python train.py --num_hidden_layers=15 --hidden_size=160 --num_attention_heads=2 --num_key_value_heads=1 --head_dim=64 --intermediate_size=448 --vocab_size=554 --hidden_act="swiglu" --norm="rmsnorm" --norm_place="pre" --norm_eps=1e-06 --positions="rope" --rope_theta=500000.0 --rope_fraction=1.0 --qk_norm=false --attn_scale=0.125 --bias="none" --tie_word_embeddings=true --parallel_block=false --init="normal" --init_std_qkv=0.0339 --init_std_o=0.0 --init_std_up=0.0339 --init_std_down=0.0 --init_mimetic=0.5 --optimizer="muon" --learning_rate=0.00778 --lr_mult_o=0.851 --beta1=0.95 --lr_head=0.00861 --max_grad_norm=2.0 --warmup_steps=200 --schedule="wsd" --decay_fraction=0.717 --decay_shape="linear" --final_lr_fraction=0.1 --batch_tokens=32768 --max_seq_len=1024 --doc_mask=true --train_tokens=217500000 --max_steps=6638 --dataset="wikipedia_en"
Each number is 128 + 24 x the weight over its row's rms, rounded and kept within 0 to 255. Layers, rows and columns count from 0. The size above them is the row's rms in percent of the matrix's.

# layer 2 MLP up, 448x160, rms 0.132, rows 426-447, columns 0-39
size [ 87  78  81 119  38  76 116 105 134  44 104  72 118  76 114 120 118  78  97  82 116 106]
[[ 91 161 136 145 176 143 117 132 124 120 131 117 116  98 141 149 126 136 167 104 126 138 116 146 155 110 110 132 125 125 118 108 144 121 157  93 114 133 129 100]
 [106 100 123  88  83 129 150 154 129 118 112 165 142 119 139 100  98 151 129 107 125 127  91 124 142 132 100 134  60  86 122 109  92 106  91 146 170 163 192 158]
 [108 101 142  98 123 136 138 121 114 144 168 155 134 125 119 124 131 115 141 124 119  89 139 167 122  86 140 136 129 160 141 129 142 124 139 113  92 149 128 120]
 [128 136 103 135 125 117 175 174 118 135 148 108 161  94 127 184 112 151 109 117 120 140 142 155 133 137 116 119 163 110 169 118 127 125 146 135 151 105 150 132]
 [145 193 114  97 135 154  63 107 134 122 126 143  98 136 105 105 172 100  90  99 124 120 176 117 138  94 106 120 131 151 115 147 155 100 139 136 114 174  98 121]
 [120  91 172 127 145  93 132 128 135 152 114 139 151 126 147 124 144 105 125 124 122 139 127 140 148 107 107 107 132 171 148 163 105 166 125 106 127 126 153 112]
 [118 116 129 125  90 150 120 161 109 126 133 125 155 115  90  99 112 152 125 103 152 140 133  81 123 122 132 113  80 157 130  73 143 108 118 152 119 164  91 169]
 [127 110 155 141  89 125 142  96 135  98 130 146 141 102  88 113 133 122 129 119 144 146 107 128 135 134 106 134 130 129 124 189 125 135 133 133 127 131 174 138]
 [119 109 111 168 157  89 136 138 145 105 128  69 104 154  97 116 160 141 110 129 145 113 145 149 139  92 167 147 160 113  89 102 172 131 135 134 136 115 135 150]
 [121 151 128 168 131 117 129  85 160 113  88 104 150 117 139 150 159 141 112 113 161 134  93 163 136 104 128 134 203 115 119  90 123 119  78 128 126  80 111 131]
 [108 109 119 119 118 131 118 110 152 129 144 161 104 116 130 140 131  88  98 143 122 101 172 121  90 136 163 168 109 159 172 127 118 117 109 115 158 143 147  82]
 [114 129 110 118 113 132 105 128 105 184 111 138 121 171 112 108 123 132 136 170 128 149 149 137 101 172 112 129 130 112 119 146 120 130 116 116  96 161 113 142]
 [169 129 130 142 110 110 189  75 175 105 101 100 130 104  95 144 135 118 159 121 149 116 149 112 119  83 121 130 149 144 120 120 106 141 135 117 137  97 114  68]
 [123 129 130  80 127  99 165 144 110  98 148 141 143 121 142 165  91 133 130 114 146  92  97 162 159 125 103 118 132 122  84 155 140 137  97 107 128 118 102 112]
 [117 143  97 163 132 115 137 144  94 148 164 124 140 156 154 102 113 138 130 107 129 102 135 128  87 138  94 180 157  82 110 167 141 111 116 104 127 109 139 163]
 [146 124 117 114 142 148 134 121 176 158 104 149 160 173 112 114 132 109 125 173 102 157 124  88 117 105 139 128 144 142 131 137  95 111 156 109 108 151  80 135]
 [154 142 157 107 109 128 121 146  79 106 133 120 118 127 134 130 136 134 133 140  80 171 111 131 137 137 134 116 132  43 126 157 117 157 161 166 116 149 115 108]
 [132 176 129  75 146 146 114 110 110 121 118 135 150 115 163 128 139 127 104 145 156 136 114 114 133 108 117 172 125 123 156 163 129  64 112 147 112  94 123 165]
 [ 92 125 141  81 116 151 153 121 143 138  73 120 142 158  98 174 113 161 121  89 141 154 131 117  90 118 121 109 178 129 152 135  86 155 107 151 134 164 134 135]
 [107 136 139 170 118 104 141 139 121 128 138 132 139 185 155  88 135 124 144 102 161  97 122 136 153 122 135 148 141 134 106 114 132  96  97  96  99 110 140 104]
 [123 146  95 135 127 110  65 142 104  79 134  96 136 114 134 175 144  85  88 124 144 141 158 134 113  69 128 111 109  98  95 144 153 110 117 119 163 133  97 121]
 [124 168 141 142 131 150 131 139 126 191 128 146 100 145 127 129 132 145 107 158  96 163 113 145 149 147 157 147 124 114  99 103 131 152 122 143 155 151 138 128]]
# layer 2 MLP down (transposed), 448x160, rms 0.0398, rows 426-447, columns 0-39
size [ 82  71  70 116  36  78 130  94 115  50  79  70  98  76 111 127  98  52 102  88 110  96]
[[ 88 146 140 112 129 136 131 136 128 145 138  90  94  90 126 148 133 136 146 101 113 115 121 114 113 105 140 114 105 111 135 132 156 108 134 119 127 135 156  71]
 [126 127 162 194 149 124 124 133 132 132 169 165 133 141  92 136 143  96 144 140 136 154 104 123 134 127 113  80 163 113 177 125 146 113 155 168 174 128 127 103]
 [138 137 121 148 127 128 134 137 107 165 132 139 144 126 101 127 166 159 139 117  88 110 152 160 112 130  98 146 106 139 147 142 136  97 135 104  99 129  96 120]
 [102 125 125 100 162 123 114 124 137 121 128 117 101 174 154 131 128 147 101 158 109 105 152 113 157 148 127 147 129 151 141  96  55  69 126  78 111 134 149 154]
 [158 157 104 139 113 144 125 100 123 152 195 118 103 127  92 136  93 116 161 122 154 117 150 110 141 138  95 127 163 127  94 116 135 132 121 146 142 114 170 117]
 [ 70 155 110 129 100 135 134 152 136 143 123  97 134 107 119 170 118 142  85 179 120 134 132 112 152 142 132 112  94 132 123 120 147 146  92  95 122 165 127 133]
 [ 93 146 143 171 144 164 111 155  99 104 105 155 152 135 105 116 120 157 127  70 141 126 131  88 128 143 132 106 120 141 130 133 124 121 110 161 153 113 146 150]
 [149  69 150 127  76 171 167  96 139 142 139 139 158 141 138  96 176 149 128 104 150 100 103 121 134 176 109 133 152 113 119 149 138 147 121 128 131 123 171 129]
 [144 131 105 142 142  95 133 122 120 116 115 115 104 130 121  79 150 140 147 121 160 129 132 140 135 111 186 141 146 107 115  97 180 119 116 149 135 119 128 138]
 [143 124 131  98 156 141 121 119 173 133 115 104 120 117 162  85 137 149 109  98 124 129 162 154 135 137 132 136 149 114 115  92 145 102 117 156 130 123 113 125]
 [138 119 143  90 133 143 109 147 108 117 113 140  85 131 137 163 124 147 155 126 174 116 138 125  98 148 186 151 112 140 147 131 113 160  92 122 170 149 130  83]
 [150 138 129 155 109 127 117  82 113 121 122 161 126  99 152 131 106 142 128 123 112 153 136 126 122 130 134 106 110 109 103 106 104 147 115 126 161  76 147 116]
 [133  91 100 104 117 142 170  93 145 117 118 102 101 138  96 114 130 109 135 137 150 117 123 131 157  72  91 146 166 142 166 134 112 101 122 168 149  94 114  88]
 [147 140 131 151 114  81  95 115 136 142 115 124 142 115 155 153 148  76 139 161 154 132 137 114 163 155 126 116 163 154 151 128 125 143 115 119 115 133 116 107]
 [113 108 125 149 117 150 115 103 106 158 152  89 129  90 138 119 155 103 146 104 131  99 134 117 120 113 132 128 184  99  89 115 137 108 133 159 160 109 165 107]
 [124 120 113 114  79 139 128 135 123  91 126 164 144 163 115 159 110 134 141 132 145 110 106 141 114 137 141 122 120  98  81 178 101 192 165 135 108 112  80 120]
 [147 156 149 106 110 122 120 121 102 122 133 138 125 136 148 103 119 126 154 147 113 122  76 124 104 111 131 102 166  57 104 148  82 139 143 145 162 133  92 118]
 [114 164 129 164 141 132 141 136 104 150 131 134 138 135 162 141 124 108 147 122 146 171 111 139 116 108 117 129 135 100 155 165 116 121 108 163 154 107 125 148]
 [113 122 159 124  93 149 158 147 131 151 122 164  82 152  89  93 107 105 136  95  68 145 110 134 119 161 125  77 149 136 162  92 120 108  82 161 154 125 135 113]
 [118 123 138 127 129 124  87 133 127  91 129 150 135 143 126 136 124 173 129  87 134 107 146  86 142 158 147 192 168 148 103 127 108 123 134 136 116 130 134 159]
 [135 146 112 140 148 120 108 151 114 129 143 160 169 143 149 163 111 111 139 139 127 137 142 151  98  98 150  81 149 155 101 148 116 116 110 124 149 105 118 132]
 [155  99 143 140  72  87  91 108 168 110 114 116  80 145 111 134 117 126 135 123 119 132 105 107 146 151 109 124 120 190 124 135 114 124 111  99 120 113 150 133]]
# layer 2 MLP gate, 448x160, rms 0.127, rows 427-447, columns 0-39
size [ 74  86 117  39  80 112  94 117  46  88  87 120  75 118 125 117  43  94  86 115 114]
[[146 173 135 141 149 145 108 104  92  90 159 103 147 138 102 151 166  93 130 144 126 129 154 146 122 142 144 131 187 131 121 169 148 133 178 115  88  98  91 129]
 [113 154 116 132 120  85 151 118 142 112 113 138  98 110 129  83 115 118  78 127 145 194 111 151  91 135 116 131 155 117 120 150 106 134 122 161 122 126 176 148]
 [129 172 102 133 126 124 171 174 118 140 136 106 161 104 133 182 113 151 105 112 131 143 145 160 131 131 119 132 150 129 174 103 112 125 152 143 150 111 144 140]
 [109  76 139 156 112 107 129 163  91 105 112 157 135 121 107 139 125 153 108 121 149 122  90 123 102 142 144 103  99 160 142 131 120 192 104 148 154 116 168 150]
 [107 108 133 155 132  89 139 151 160 172  88 149 154 137 114  86 147  91 119 125 112 154 127 144 121 144 111  95 142 155 158 166  90 154 109 124 106 120 135 118]
 [111 151 124 122 164 112 125 140 138 115 126 122  99 103 120 133 120 123 134 158  87 110 110 176 108 109 110 136 141 110 110 152 134 132 137 113 161  73 166 106]
 [147 158  99  95 174 123 136 160 148 143  97 119 109 148 140 152 109 115 125 142 113 170 164 109 126 122 127 133 140 103 170  80 123 139 128 115 121 142  82 120]
 [130 147 144 189 155 102 102 116 115 126 133 132 121 148 142 117 138 153 129 148 157  83 128 119 123 115 177 134 124 129  96 114 208 133 128 149  98 142 114 101]
 [164 100 124  86 118 117 147 135 118 135 120 113  98 126 124 100  88 103 137 121  89 128 123  97 117 158 132 117 113 113 131 155 118 120 127 165 125 133 113  94]
 [158 123 131 149 118 101 115 162 102 106 131 100 129 158 107 133 108 162 153  64 155 186 113 154 153 136 140 108 187 152 110 128 141 138 133 151 124 116 148  89]
 [ 79 126 122 124 151 146 143 100 143 119 122 115 140 135 144 118 124 131 168 130 145 130 131 134 104 156 144 113 130 164 138  90 146 151 141 108 112 152 126 133]
 [ 92 128 143 117 180 157 100 143  98 153 129 172  97 133 180 106 116  97  91 118 125 165  96 131 136 152 131 174  83 171 147 115 153 100 149 102 149 155 113 166]
 [130 134  97 160 123 134  82 107 155 138 131  99 111 119 134  98 173 135 115 154 136 181 166  95  85 133 151 161 127 140 181 124 100 110 149 138 157 142 147 131]
 [140 101 156 150 131 137 138 129 155  96 106  93 152 105 145 121 159 142 154 127 135 127 133 127 169 108 159  98 103 162 126  97  98 170 127 172 110 142  87  99]
 [ 92 136 134 148 115 139 133 124  67 122 144 138  88  86 115 133 117 181 130  81 151 122 137 199 161 157  94 134  87 117 121 131 158 139 116 132 160  92 161 122]
 [155 157 116 101 139 142 118 116 147 136 141 129 128 135 105 128 136 136 170 124 151 156  77 121 130 143 143  86 125 128 101 137 149 114 155 120 188 149 121 138]
 [112 143 142 157  98  91 124 145  85 160 115 135 129 133 180 120 144 130 150 117 127 184 131 146 109 131 160 127 161 147 171 138 110 167 143 115 142 200 119 128]
 [155 133 123 152 141 106  88 147 113 114 179 146  97 104 138  71 159  69 122 160 116  95 125 116 158 134 147 137  85 118  86 131 155  69 156 108 112  91 129 116]
 [109 151 127 110 107 146 166 130 104 161 141 109 168 144 135 131 125 127 124 164 155 137 107 170 126 137  88 106 126  75 133 144 135 150 127 116 133  83 128 110]
 [148 153 115 116 115 124 117 143 110 111 125  73 109  62 109  95 163  75 123  97  98 169 115  91 127 121 157 147  92  93 139 142 124 109 152 109 157 139 118 161]
 [ 98  87 111  81 134 153 173 160 120  98 129 108 169 100 161 118 139 111 104 116 119 103 144 127 123 112 124 168 107  93 168 123 122 111 135 116 171 147 113 172]]